Each number is 500 + 25 x the weight over the matrix's rms, rounded and kept within 0 to 999. Layers, rows and columns count from 0. Numbers have three digits each.

# down: layer 4 MLP down (transposed), 512x128, rms 0.112, rows 135-187, columns 0-127
# up: layer 4 MLP up, 512x128, rms 0.217, rows 136-187, columns 0-127
down135:509537480527514484507508468512481512449508458530487482476471504501528490479507500503550475481517466452508488488460492523535529455535455509478514487538490485479545513571529493487514543494488502527497510490507487503534482533493492483489508466499477504499453486472455520492522515474493509496527456472512551502517502471542487508493501466496488519477521500502480566512466457493478519484493
up136:498494520457480535478544488469508524537518472513503484515501472513501485487515448491498503470540511500500524518523484492520528493501482514509527518505504493522505487492493499504501483509517483518485464492488452536505499488480533540479568475503512509494479510510457540542515453502490483517483457463485475477517512465489451474522533488520463521477548451519476451536518490507481494459486
down136:503501505485469494485498536530479505483462520501474477468473478489495496506462484503503521506513488507499482503518515420498490531479489476505468527501494509473472489520511558458503520528482501466487542493513526470523485491443455456528489480520470471502495496495512492484455498497481517498471528502544473496498449477473489518474515502497513484505511494500544506479554535480471512473535
up137:552474505527496472529550498517504496472472467451501502517537503464506519499507482501496489526504516479500557512501462493499544507530487475500505506451530499501498502514539519530469514517536510492521487543459525510500550506492494480506520510516505579509519487491500489517475489491477510519520471484498502493529568477483461494502512503503476491502481530500459484505530487505517470514522
down137:485467514456515529503493478478501507548509522481526510492478480493517548511492528507481455494487509497497497512479502536500485525481501511502478499529485525564508524494491453488478526525520456488473492481543471505447460496499530487523489522493485440453523527508482465461518434478506482452489520536499505502534468518498505497523495548559501476506485464512505493511473461492539495496502
up138:565540509518477475521480455508501508500481512458487482498508518522522549509502500440485502508525496500478486528485533460521488484543462498512532500484508493498492465463501532510522492496507490473498505481492487499533508489474512512476531477488499539545507498491512535461503498510534525536470499519506533496483482482518533512468484499493443478495461534450484509490476551496527520492488
down138:441510528482486555519486532496490493505488520527519535465516440476491456560479509509495513474507524466462463546516479500513534493458516494464495521497497540496511541505468537513501483492516542475486488493509514487492500434522502434523503476511513480443444506530479491500488525484485482456492528473536473517485480491471542528521475517471520527476525528508523536517501518499489488476453
up139:473508538484508506490509507485492475507556513451500534490518482504537513483506493522497511513480500489496504513519516525508473465520468506500499482451496526534503481484508513454513500531506483512447495524538478495538479481520513518498461478519488513531573500509504466419501476479487486484473493513455495477506495543504534486529464530481480528496466483492456518510490511514494465530489
down139:463498496469504501509482472548513504464473525530486489504476495526498497497496493477502528478473529522494505490493489554498519496520499509479497520491519554503496539523513475502500472470535509493530513484470555478482487447517506482513550467525525489496486493446475499551507494447512524488497488442487548533486426484449514522488499509475488523463540470564540494479516460453487510486491
up140:446504525521491492515498507535542517497537544546508506470531479548508479476473543489489515475486503527490539520497480542489478490480466517470505505521491553501515470472500518459528463508493469508460499468537467465507495469506512497448549529446519500486497491507497479493515458536481510500497585544501482493523495453498547475491477457480535485531513476480544561491471512472522486496568
down140:532487463468426497492503526525489534468534502485492515504491514539511470448510467483502500517502481506536486538474494495507519514492511466541465503509465488532432491487501484487464475463480501485484453489502524506472483489497496529491491551516460551509496497443518482489511532503603548527521487492480501563527474467523475504496455485438489471442517471532487463525509523422504467491500
up141:525495529514500514556566505448451497496469499514493496521491488498440486499510503552453497487497511507489487519490423486458497542530489524518509501473498488469519469527530471524515466493509510501479512501546496493466497518470469505487466492467478515511537528499537536501479502527533531512473525509523499527476457515482457515485456476495487492496501488483457495498491531494505503479536
down141:511521500539539511531470506528497486472562502525483512503481545512509501510517504504482579518462474464500506483477505476531516486500452475525508482465480449502491504504507458496489496473514502526475509502475492468453473463516525519507495517569497472533505500515526512479492525504509458493513478488453534475478529504506553490481509487502503486502460517519523510499519506502496501499495
up142:515481522495519512511446483524533520493456481485509507467513520547472497505501539476438479506529539538496504518497551503469511454544463520490502520503500496547499529481491439529527477485534523495496501525498490500497437529480495502524501499467473515493460459487509513497482544504513453477490431445562468486522538514452504498522507513456461493489501513512516487462493514449521495493530
down142:491492531509475497515542488488533462500512531482520477509529550527483498518505459505486504538525510480493503461458493487513462486541507517499511484558518509501522501530457521488489461517512470501535516481481493505490557495479533531488503516503501528475494509509498506500514525490518534466519511509470495511514467521503467542478490524470513533544469490466540475505474530503496512488526
up143:539452505530472493517504493471502462509499483509544455521538507536472502485486484519502521485486489505491526456481505529499506456491499512511503502496498474470537498493528500467481530503483522533466510517535465477492468522483517487481548505489495495512493529489465474520521477507539503480534507511490522490522527468496469483527493538507450522504476473525501508524480460506475477474473
down143:514480477472524479508516510539486526499507500477486476473472480516512532505516502520484497547513558510542523495531558462482509506488540484473492471507536478518542494514447534490504489491495478483486467511469520466464515510572520506507492489496492504500495496534525479482484539481493491538515460513515473543504485495468501531475501467512549505498470510482517489495545530523483531514495
up144:472506482534515530475493446472492452536512484539540495453490515488513489511528512508501514477492526533496494520496481472479491522501525511467477521493488522498493490506499529496555498443487532503503473495505475458486459475502514505508512476484442480499488481518497516461497512503482500500533538449488529510493480464508493473493497505478527475479474485528488552529541519508528486450505
down144:464479515493544500518498560483492540484542475467514538497514510582528520508479473491509500547523530509482471453504528499518510514478529512505518493507471473508490501495517496511487547525493498530491528461506465532503560528509466473464507502512473549532498497485531503529535509481516480521532511493483521459493508510481505551510455508518490528540514474504532487490484476498540499512536
up145:479491549506520486481515521520519474524504495516496487493479536466500535477459476511514486467521535492490510493515485511480509507517508532521556537494521503448519470494503537520520509489527522525508458513504444532519479479462480527554536481502518501486489507508482524504522460480505515515536481463478525498490510519508497470443483459490498521500525480524514501530508505504486471494488
down145:517496488468507525460509495466499535462482471498487498475503469479497495506458515508497519500514451534506498525491487466510494494515503484508511477519494485543477493495506481491502494516467483459475516511493512518477454519544554462480480492513475517519524525469520470505480488484544495502494491495517491525485468509500489478473495500492512501488466520493490490461472503481497535472523
up146:517491550489531458528502443518507528495500552505491524461477525483439477463505518473515460532551470532496505511535500506506465514499515516508506505537484505555534483477452508482515538510507508510502479512519513488442487502461498538534508527519455489524503501520490540524459510503489561500486497485456489486467535471481491466538508482503521510498540474472529466533505521496466527520479
down146:495500550471474573485506500478495533509491523504490482472506512479492471526468462455483481476479500468492485484501527441517473466499472512550479487491501514455460500526504462463486503477501466550505514492498525478469547514526495487487493524535511551481528482474474514467474498526500453518486513489521534503489534490511466475508502503504495500532491507490527515477517535541553474513526
up147:519526526463486545510494502499502537515469505495529511541511486465518501533532499526575500509487513467518549456558530471479449522531540549514468468499503512524505478501542494502534488471500507504531500547472515542461524453489498479492478522506479517511486509544515486446478514483530528474517499525503515556526488474463485536496545498517523522496522494477472468495521519500552499484513
down147:486482500513530458507475484539473508491511498476535449485501523506477496480507490460525505522517458482464524485455483482525532525491509453488508514475519462487480481508473479517469590497489484504477498483514491481481460491483497488506487522479485458491505497477518539500548489520530579487468403490513483477494518522512473467484499465504507519506500511508514514474548508479502483477493
up148:506498466464494472525517517492496510558509490475499478477468499532495499531466530467508526478539517510466505525525426461486492508491466494473485474520461510514503500493470553484489493541496508475492492499497500535490527477476495480474521487477476500471470501511533498500493496526503499503549513525475472475526496456523487494504458528519459496497489514506545506472480481494515528541473
down148:524500489548476512530501481513487499506521491509436499479521525466498512490504456548466494484510530496498500481457567466512502528520505495509508513530565475470494457514511494536510498499511515515519459519508467533526485533544537484480481503506501482505485495512447506467517495529504502476485503476459526508485521507484487522534517523522542493471539516489509505522485516517530520474483
up149:496512528500551516492473525498504461488465535489471498486473476528516456529495482522500495497513495555480499455527504487489526519513501519525470523471528520486493531487507459479517517471473555521493470457516533484528501521477513430516480480520506496499519496498515514488510502491452473482516504519496523505454491523497521440447494478460492539484509472503513469487486452534466497494552
down149:505541486507466462467464483508510533473505509497520520501545567506508467487502516496502458469517550479494462500526471485509468510461517521471497489507477464498515482513462466475497499502511493470487530500470459482448497485502498530481473547485518522504498508518518480485498512477492537513480510488519527500528505470435495504509470499509550501475484516487468503515505545513506493527480
up150:517493506507495488521538502479499500506448514493498464497494523429511496507496500495537479498522527512518587508476518479489513513518512499456491489484472499502511525488532492529538513479493500510480511527423473487502514436492490511505495511506483477477477506501445481516550477518502488479517506544475510525481471520512472487476530498498477561452483490490491502487500484541498512505465
down150:507528465491477487482488509525498495500544492480512492501538501556536488477522531508500528519499494493505482471483456525533470472502535510513517520489525531468473510509499499493499553491490504484499488474514552458501478536529522523473491490538480540510467447481526526483475519495518527540504504501502480488496498512553522502486436488507512473521518514509482520494509538478462480477555
up151:508515526481514481503471511501524526495492493494528476523470488498502538485541458547498495463498516489490480512533517551486490458563497469471524478508489570463519505526468518442458492497507494508534546475527498502532488504479497534487517529462514499475501507543503506505512544507515479505481488523493499483524500476470489506493497511532479498505469504523501466530489518524533538517498
down151:458483498462524509499511525485523535461475533472503508471489535527506538533496511522477487493503420494487484510474477470456499548496483526503536501481479504516525500509518501504513557494521424517501504537513504480494531492516459503536512523481462524511466494501493496505524522504524486470552539472494519465491545482495518494487514487527533524489500515481459482536540515508469521535505
up152:486519522527463469491524455493542484521462540503494542465490487497531480485520502492565492554487496497558521516512507525477442517508506505494521496495479478518464481530470524478508441506519477536479455497487507504554446484444538522494507523509542517564542534498513497493494500478515494525502524437459553475500514451510494494516495505503491484512489484506527525491552524493530522489514
down152:529507495494491516474485522480524513559510446487519501538531478485453482474466501462508507543491507523498527542462525493439498491471463494478483449472514513476501480475535471466528479500477511485478525493485475514488518521523492538470471508476450537424505498490486531425481464472490523510535480524490487557483498549491453504525526539509494532479534489499462522524488526465508467486472
up153:471519489513519463515453494522491509541494515488489503497497491494520531505473563484484549506494470510522495440505458503533518472481522525478490485464468531536489549511530476511465512495466527542488427515499489527497546525494495488487517517532484537482507497485491519542525518549498518504529477512526503511523527503449509552544517519533538540532537482454507518464505518526489508510521
down153:514484482499470512500518460512475493511476480489508511503511511500482498478483524506517467513469546538524525498487516469494504511531484472556464480473547473506512478494471516489533490504500475512475518486470501495495458488518526528488451469498506473492478486503484510481510511489481475527493522488467489513502498510533567512510508441475491472457481528501450513521500545493530505521487
up154:542498523536517468486513485476506535481496537468515522519511523481544512514485504508474476522501509502494506522471516473503509500424512538518489460461506514494498493516501484511518507433524515482512521541461497494506458491478472536549536524492501492495503488530485540551484509482508526499472492537488532505486518535520484500489520458510503449519501546494506525524524526496560492508531
down154:467462480511508552540550564529506480551517468489542531496522483445500517519531506514484517499545473509499522511483514480495466503527555489498509502517534462505506503528491515484468483526499454501532445454468473472499493495573520429459541470490518480493501480535481503490519473505479487460502509490537526522543512527518452527488504538515487504500488496503527493520531469519546491521544
up155:446503496511485471517481531498484496538481502518524494487467521487486512520505514425509487462451482506485492506517490511516486472514521478434542502509488481477531530506532516476455541532465522528482484530466501477481523535502525541496494464502497473504530504516521481519510527473493499495530487486521569518501473464490476443493530496512456531485495523480511521515492478532488472505482
down155:541487482511527465487495511532522539507500487526457521483472472506480533459515500550459471530508514496474504520473488483540494537519494465526480495496511500579500470468467499539500488479511465465503515515489478545436498535505519500493495471498503498549525517517539486551479498479520493488506486525498466479506523524488503508489477556441515495524535505494491453472531505494478533474527
up156:520480484469490561524511519439517510531522508526518503514480532573481493459448477504476472494480500524500452539495512509454517512544463478493499485466481501519515517531486503514520484501508544513445527509529491515494511490477470503485401538495500491528468475468516482492475524509507533461517488558509495515519589498499513518561483483528463536501494486499490494512479501524489498492497
down156:462516477510500486525449532569510494464486539466492520496484506515560513486564514488521507499490476552494530508491512447528442484503526514480505545555523528495502523516488460507555439487461476468493493491510456470486470522483514497519521477566475539506520492494543501504504479492476512530539487414484526465495475526520526525487566487510533506487447556519521520545537527508491495501505
up157:538490524496517543463509562521500516480518485535502497483519476517508488563467461462475473505487530482512489487513493522496544537479493548510536474530518487481493515522491514491496454490507502491518477473529496496510487533543502512501418507464515536521509500491490504517492473508523523546526552506489474535467524456510518467503500507508489494467512473496505490514498472521519520511565
down157:511492483549496501472538463465476510492492508513479477498534479530548530507509488525500464501509502487477493558470512533545522476481472484516511508491492497521464525568528499464538507456463525514508513505480520489503482465491517512538530476521515472500473523483488529507564507493461547486505498495519483490522488519530494460525505490467508514498500503538539486543494471517503480501473
up158:467502477484523502522516514495439491510535489462522546492542547514499496483454494508472533496476501513473516455505516505478493490520476520490462476465499498516435531516462492467558523506484461491547499478461555473475515499512474538534501522497524482466489479528507525523522503568509514519533517489515498499512556491501485531512454522524475472499490481505540478475508493494531513489498
down158:507503513480471497509483494544507555481516441534476486462509463517506504530501534512524451521525506521506478504466487528482526490491472494476496482540530505453511492519553486525519532502491527535459466513492486483490484494494475447487539496484481516480507530485553504485524531443473507504467469495551496496508463496522457514481540487496535512514503477505489540473467487528488499477509
up159:501534526501471487532540499505457512506528462503461498520508473445496490539494542501532489507523504508530482492494489525495462509506459447515521516512486491488507506515480522521517483516521519463498501515558494512522505496494476507561526486480525507515510517511533532486492496550541511511474475464513478520478507517469487497488470521506525508512519480505518489512495539575508509520492
down159:537476490562523501487515525513493499505506489497526506472461503494467462470514476475473539459490510505501536490496461503504495525508509492494497512503475516504493477472523455489515475472529509516515520491520490499499506538519507542401473561480447485538508486485523536543527451490485491500502503536511507445517470521495530530491536487516531507502522489513488544500511480490522528438516
up160:508524506452528501528501491493524484532521502519486485545487486476515519447497480494499521452491506485461508495494507483476454477487496497523523509523490472514513498497460491451492482508544504461534509474455494472494479484516485522478514490476478478501540525515510495544503516482502501548502481548541457502486492534509486445504489486518473514486477553501476491471495499483470521494458
down160:517526496531464465519514560519501471488495484506491497496484487495532501495495484448469539531501508525532503473473528518535547465513494514492512515464509497482468485511508504537509506512524478514470524518517499499456514431523502523479504541485517481506489520526481490515535531488503507465530505498487517509510520482481541445468502500489507486521517486495513483503497473491459519513500
up161:457499533527492496482500548527549483502512495456511547470520486490543449500508496512533472512535453515536541482462494485515461450502485494458514527492478519496507495514501500504511484485495497548495497516537527498525493454498506444514523467503485501451449442524548504479490532465435501490482502511531498454467492487473482484541515511512530532527530493511520450419552502508553500511472
down161:543511467496522554486474479485477543503478568531483513495488462516520518495458494495514460476547542484479492457499544551507518523470505504498497492472489490513437505505483482475469559432546511448519494477519505506490499525523502492455494536463546494506528522508482486474490476500496465510512509498523503541491517506519524470486461497488479465461507505493465486515498484451453527498489
up162:525501511512527526496522481525520462488501528494500490548514526486498499497521469543540549501467507447518548508505486517486518512495487476464517472493547526485524447510543537515443506509456523515471512502548490514549465491470505514514470530522530473498500508516531465509471473534532483466510524519436485468477527492528502500518522507555488511497474478483516526518527471509487507520509
down162:494479510504471521529509528424499491550510469498485510498468478467509504488486542489486456468501509533472506484506513517499470493497500542503480523504500455507507557469468516488500483521494468510527494542494478508466522483514488485528498494460518520496500499494512551498539513499519536530468557504537479488492494467516470502472471454480522562497497483510538466463484542510512521506508
up163:513457484457504468540524518523522518502519532518515490512510487482483513509494542458503519488494508485499514491496521517510535519500516464510482492471494512503499530526501487520534503476546550531492468514504509496523519502468516485484547488474466483540472524506487541537487485503479512460500533542529507481499467489512518461511503543483484476472524546449507539501475503512514487478485
down163:463513452533502511523497476467494472494504517479492483532484511510507506495542468491506525498516503502494491502530493509471483504494465504527537487508500521510510490541495497484467509495498492521501538488505484486499510464522502487500499507500531499498471482502507507483513513521480514530487509502503509519511502531495500516473487464519509532516506495521522508497501474497492501478498
up164:451487550471485516504440508511485497522479560544504508526488472460532559499458511485482466518489475497469544499474527500458534491504532503535509496458514499500461513488542503521483440517497505509476494503478491454531450509488488510492524508492474473479502469493480506505475514487536487466506498490467481500495524507502472510479515485479470519474513503517544523481570519480496505504504
down164:507492496539512460493486506496484523482496501498531528492506480524534475530530481521543512549526522515474490560512510498513488514553501523488522516511473535481523514555469489467494511527483492529512471509524507478490523515500512514486476506508539521535512517431564503495531501487534556558491488494516523482488476491474492548495510463491507510550511491470506507509484463510496461496534
up165:533523522506516518482526492519427484527478491477480511520481550466542480517507499521448502443544497497482525517466517502517498487465509516493510531499549452511483525511555471449574460538460486454493498491505492509495495512500496500503524500481486514478490481548511486512495500506481416465470546478457542542498500487526555510491503492528522500477519490550497503565501494505499511488530
down165:514499507482458491479525497483533540468517501521464511494541455560493479486545507450475461531477539470505474482510512533514534500490513494481503508507481502510532508483452485501492530471486507533489486452498523493471527487489477524515518518491510449523435544498464429545519518555441459535457500515485523532482470522476494526501491526485495467498480534481486477493473489508464451502465
up166:595477502531524538527487488548469491514484496516496551499481524526486493537475501463513487580462531489515475498503508441512510489525518479479481521526496502505475519494497516502512482485477498528438495528478478506526535501477465459504506530461503482508540494490473524477494477517524485521474543508515474482540511497497534550502497474542501534505492495500469512455513515527510470494468
down166:472501507516519501542513525507520550514509521529488484528486491483502501499524469523496506520479476548511514527514522515467509517498489535475528529515520519501527513506516533529506527508479508504563475470491502493489533493534525472488556460550492499541460482548467514546496501486486477493518474468497478546475485523530496502489508484484517512524510489471535511439503518437475554500521
up167:506479496480466460470484472477488487508542531523491501489513496485505493494420558481451509484493482502544466522488530508503507531513486474533496512532501507509545529507520527484476501538513501509489488507449486499496494498511487545504429505513459477514518506542462497506552504505490485471506496479527517484486524459495523493533494500546488452527465486497472487471503490499510509452487
down167:468510493501493477493493508477490497445540507559465495480500497481438492527495476528502503529499485505499484515497493496525521542505503502513503497492495473508528494472498469507499543499480460467516487500472485510515538539490487503485506490478437502482487531504533519489533503493515498502512500490503506464496512500507498509508519500529528457456504481531486504496526485504561470544514
up168:546465482497502490509499490473532551503489499492486470490498523521488462502529551529499523504490475491527521501535562503513498489502449562442539495508465473504516491494497536483473538487536484504490466539524521501480509531465477491449506538473479492498516498537519491481537473481506515535546489512453491500480479507478544520459474511482519519531548491476518514474483512507472526494468
down168:495545564479503498543458520497495461522477442520544533530538491477505464513531461452466476489472528518487515467504456449509436465546524471544454480505520498486468492439481490506508454508513534512492547463485472481491506486507524459521501484529474495522502501509518494478460546528484490516536491495491542504546514474517518471492519499478469490479460499531506481516493525514528494530549
up169:515529492495518508534521489508452524506473502519528497534470492508466533482450501509470487502464549513513532532455468497443533504550491547517562480449538518480527532494516552479505523543519504489474516497458482502515503516482438559449553514494504504528500487486498505478452473490478478515489495523511468546423484490508516527520518450536493477509445550504494489511441455478487517511481
down169:473481495508521505476510467526472446509496517506497495472511520475504512516476549507507503473510474475471456491512529518509501480471515480498497498509487499508500505499525485519489472493502500496461481532493515476464491437496426492541485512472550500478490496478490482506521497483446511479507553499504527497514475508512487486458522465479510501501539500505502475564496493493496495501476
up170:484472532514486477507488502491518533541494486471531500545523511510502478494510513540517518505488489464479519521469451530524546471469480514500535542485504475461517496532490486477473500502537506467503532494502522494513532495511501507491437561492486509511478486502518485460492475500457501531485498452487538497509491462503492493495523548515497467505506514545489488524515539458502508499467
down170:517494506447536490518543471519506525468500532487511504466472506489480481480514458473483486478456522536479515479474531483475476500494555530504495489492513530519484491465499488538492490495475493505483449471507432525496513468491539508522512470509511481505469503540438500503448487417470479490503517486467457517491469504492482501530447511477486485505527457502547506477514526493501526490472
up171:520484511525516511486542487553494503532483485502480522529496504533434525505468492523488506524513489512482537473526516493490517522484510518517471483502478510548478491464515457513486495535478500480461512527447553469519510503453455498451446525470466528500501476481484490478518533517527505496509500448518501506469472512529508511492552493487477505475495480526468513474519506497467486491527
down171:523479502491495494480516509496507497483524507490531509476468537516490503478494513536535468492469480488479522507504490520551534511517517508511461496502475504523512482532505495508491511493489499499520498500504495526482466511487489499510518516476533501520515491530496543525486504455478521511520471497521528486504549469464503537491526502526548520589515523506479494505495527484530509469534
up172:518477519528502439477516476489515487514480497539514522512569495469537531505486502475523480511521465531527459498508511475516571477496533507515533499464481490504496512516522475453524515467522487484481476509506476494524508505492505468524504456482485459513512515488491495485521490528481485469541482531462467485488489535549505481477511513523508530545477498482533470468529463511497474466531
down172:497500475471507526504482547484538455500536498499476503484477517546472458506479511498509463520505536489450513496498452488479484533521469459518478531522502508454506482487459514522458501522458495462551477501481494516489517467496549531487465519457509504495510538448508465510539487496510471506476507522544486508509540463445498486513495459471489437456501531482521455528444501521518486512477
up173:505516515482493495470472552531471490545497567501486509501468495536498508512451469502506510493486530506504540529450478504478536503496474487533530520486467497508474501476522506484484535495482544520515437470486481543504495489501498517498581517517531471475458482522535543503513482476501548507520473459509493511500514510483542504475435474506510519481477489515509438549512491509476525471510
down173:480485484489485496465524519477479497466459499523530467495447498482497549469488521501513511484489487503526500488518468479502494482523525527530521490528545527491461488544493500505524500521506464470473519493513495474505511537463509530501482494523510497501517479557446498524468478492499498509503527484507495499495495473513473504493527499513473493468505533515553482422473479438565499549521
up174:492527524479440507515516497483516503454458448545495486498509465528478509513516540514499491468483513475450552482527527516483498517479540495503492456491519530551506532512499492512525490502506531508514475511508552537508519532543493532499475505456565501460513501486527504539537514467505520509521562488495530502501530470499483499482546476539443505489504471502486488521511489527447497535508
down174:530451489500535477475520486497448527483493539501494522526524479484475509484481489505531516462510459498507456547530510523536513483504512482467496555510519505487506461467537495500510500462498484512511503502479500508492505560455536524503524471499503495522476512521465488521495480457515509486531480497472486497507465501492494493480479505507513508502484523506513535519495523471507510516496
up175:511511504564494529492515506486496484495481509510496522512554499508487458462520481516473511502448529564495531507494475464535461498507530529464457478526527441552504517470521511499475513488471488518503448516489474488458483487507479502508463517495464509505490489484527475553490535452479526497458524461491480508447524505503472507537515453522535504502533488489476508507499477508504488465477
down175:494469510443522515459465522473513484532482519485504503499537541504502498529472518503509495502518463476518516489495543582485564521496490478467529496470498503483494461488500496492553532499504544497497479515505512476477468534522528492481472517525509471485546470534502498427498516459539494519481524487493512479519489490490479516488526496503482441490477526491498470473458493516502511526458
up176:516484483504511502476518474453482491503515488478491480519524571510488488493465493515534525482499510518532496519502480494512518506555460494534494513464478506471505517531483440485498491486519485462504492534502463470498475505485478550465507491508503495569533518490466547463519518519539525512483485507475535514483505524533499530525482492528470518493488514510461503519518507559506525483472
down176:506490520474452485505462496505490533503516544524499521468470472528493509501489496493507465504494482502469504489489495480512491498488535479489462528478522476480513474506524500456493523462462536509487510474514492497503515550508509522527478474521503500444510487501490467496489519468477482517533497454490523512510496504504540494505497501474502513494508463499520544514529489481514497490515
up177:503522517489537441481490482483507525497546498503505514523502531488474461528513512528517507475494479524517511453454516530478515485463490538517449510488539530493502501522469505503490514520523558497517488536474513511513532490513464504522492497489528518505497516489475506478522499489498491501496483465453505516486533474482547501503559527543510511521518538472462491522479507540476501521499
down177:517501479489469560459498564497476504487528521527534519474489460509517506492475469477481501483486482485440513541480482479528454508532518498499516525494468473451501509514452501518504473502545474485564518489497497486498495498500505477507513493469498481483475527540500490465461511486541553523489533491526508461522462497476466523549474518514489495473483468533494502499489493475541486481467
up178:508437489501477491467489460483490462508550499500492496502512496503463513496490499486538565486531507525525493507511531481551476477536527500504480484536526446478502520513495469514481475479546487487493455517521467501493505443459515499542542505506530458552495508527527521500477478530488477465504480480496527523490467485503491504537482510526528514451488523501523520520512521501506482467491
down178:483526538530493496482512513470497519545454505483523488536543495529487511528500478500455437517445519520477516528497473565499500478492509499528519506472502496522526508490485503539508498507508459465489519522536509474492535529546499457491496560528480489481526491463510461538449471464509491500458517454491469498530509535510563516508538496493480529486462484495507550489484495534470535492553
up179:489496491478471430495487551538510501525522454493516500517509461583535494516544485463514498470494549497439527481480510501496465522531538534485504512484479500477505503443471502437566460527504490550481530495491477485514473505500506490485503435475453479518543481523534552500479531499512471482439518526498548504500500475523465506474461495493546516492501528502474483476486428459472481482534
down179:508533475513504466525481513517468448517537465487474483475511510455489514542494503520523510511509480511474524492505530521501513525514463468474522502514512457537495489512517528501531478503514485500490481520473486518488529527516520529503517511494522494519505520506458501493500484546496506453546481460476515473509468517506493490541491506482493495503503438520500560515491514481526531530461
up180:522457461535502503473534515507500537489491561490518502530479484513499479551504495525506509505490532476485494519490483518485467523464484535503532541501478470499502473518502501495472521516459501526476511506501506501521514502477484481513491533523474507520481480505509522497510476513510547523511496481513491545497529515490507522523509467524525512511510501466501457482498475499495527485516
down180:521511523499482493490517506455502489521544465518498519508509511526529498484495521504526487518522545507472516480518537496539523499463521482492511440538508504480479478474504457568553496510527541476532466483498466464563471498538488492511500481480489499473546486519492487518461555477479496504481507539492492520518495509477479512438499480497496449510511490531503491482466510515528478516461
up181:497486527471497499498457523503544476473497510484501545536513486492530554531522473496484436499436519507487530518482514486462475513553484510531537472532493492492492479532520489468432495489473529520519486497500475507546451494464474500495502532502529511524487502484485512521495522547495515527479506472514494504513503516524498475514502444478479507480524553460498509505555468461510487472523
down181:532475482486515490493514480484496532519462550478510490508484521464478534506491517579497447475465479528508500518508472494527562521465507487523490456467452533494530526511514502528493491529525483473489497509510477463467526507531548476512513527518543516490484496549526477526501458478522490487458484537523476499549501470486461460495503546513525535489548475486532509479513437516486498440485
up182:491497506509550548553455499549546503525482502511494537525520490462464467509515515528534555536452471464466512486446519501448472502486522484542487456551494504507500488483470524498518458475531489516534464508490522500500471463473465533512540545492487485524523474490460545507491487530520512499479452515474499520532510522519500547496508456514522497477500472501475492486513487477496490511471
down182:503507499484498469501487531493488512507492508503476524505451484529496530517487447475486497462512538507517500511519538498521496526499499529465508501484515476506536509503497493485516524516500488512490474493497504523485524571507561524474508470452489517509523463536507500515507486462480475504500558527488489553496520488487511501520518533530495483463536488497532496516499537491529535511479
up183:542519471489489494524504466491492501529512479535511539509465505475507522588494480493488480518473504469492514498489529527479513501488499507478525513531513472527517460530499452532557509537506507525486510571499463504497492494462487512554478502515482529471551466469535513453498464533497497521505519458506478538534513485510515527493553507500513468527510480513508448523501468480524508488524
down183:517518494444492510470511533528484462465508492481492508488429497500573489525528524452480492527529494491487512509501530534521537469476478482532501465496556503515542431501496515483511545525523461528471522522465449494546458493462535504517471523475502515491515472466501562498527517505535545493509485489487519525513513560516510518550477443532494458469486486488508502514482464488526523500516
up184:504541489510473508509469517467462496477494494532519479518496466415501494483492536506481494523521485528461504524495498511472538496494481500537511490490513482476480496479514500524551492473501519498537511503470484506536516475507504475489540513486504482523477491540498507488542433500498439505522481558500517480448489524487439527500512461491481518480490509495509481511520496517485439478505
down184:501484460515484486495506505529489514522465513464507502468509524538479517500482501514494554500518465515510520473491458493505498495508511500502490520518491527486514488546496543519477485482495498494495476526550496505480462512527511518491470527522546501476458483437490505507483536516496569516506503477499495504522492490480514446467467474523512537541457499542492528479475472486518538483473
up185:501501502471485523530490475466500496503516534479505519517504516504518514535497533480446515497507505525492490486529501467510489492495495537504517507504486497534506503481459445465459519509514483499518496484474486521503505533491439491487503543478486522538517488489509553531534521485524506502516477485542461446491533516510485489500473468466489477482495481477513489503482483543468499483483
down185:464481499497462485516493490487518501494502464492441456488492505510516516511523469536506481493503522522493525479508519508478502481494489541516477524504523477495492480524484487559490523528485520488513509493479513512491496498536517509496485505482507497484554525487428486521498493482479534510469524504478520495470509499523504500496522501473487515540512503490503493500506470460491518523485
up186:474480523511492474501522507485501487519520456529490486534506519499471479470509498472528453453453515524478528499501451513514477471501516516461489515491478498520468491491485526496486473562481496561502487530519464489541481484476444493451493494513482490494483519482470547570497499475500512485512492493489515494483469505465522492556514527505517464520518511489517494530462530538500541473451
down186:485465482498474544482492483504500494447474519473488453497497502527522538508477503503513459525515532481508517516487486489472493480478488504524552469472488542501500504520475507520512475483494489505516487509513521544539530499483474510496489501522530501527479520484506514475511494522490474494517483486460479494544496471522519483497498477478499512521511499496521524515505526457497515481517
up187:483516505455495526494522490475493484517473489503531540547500519507497514458526453476461510526536493475528541555524470540486505474512492508502506506536502474489534485480529482502486503523523503489488503495448506489548512512528463522509513477510494464475431487555537472499505516542465512490530548534510490450495513523531471535517496492505512484503475496543527456540521489507515490525518
down187:483488497523458561513481495526520491526483492536471464494476486499505528524517543452479453524492518503523429480478515525495516450494453471465505492503494534494481540522481548488511470469486506508517494448476476499497511477501483454468459490468548504486546533463480512477475494466524491514487472506493555525523501485487550520523473527494465513515498525506473538528486535511495453511504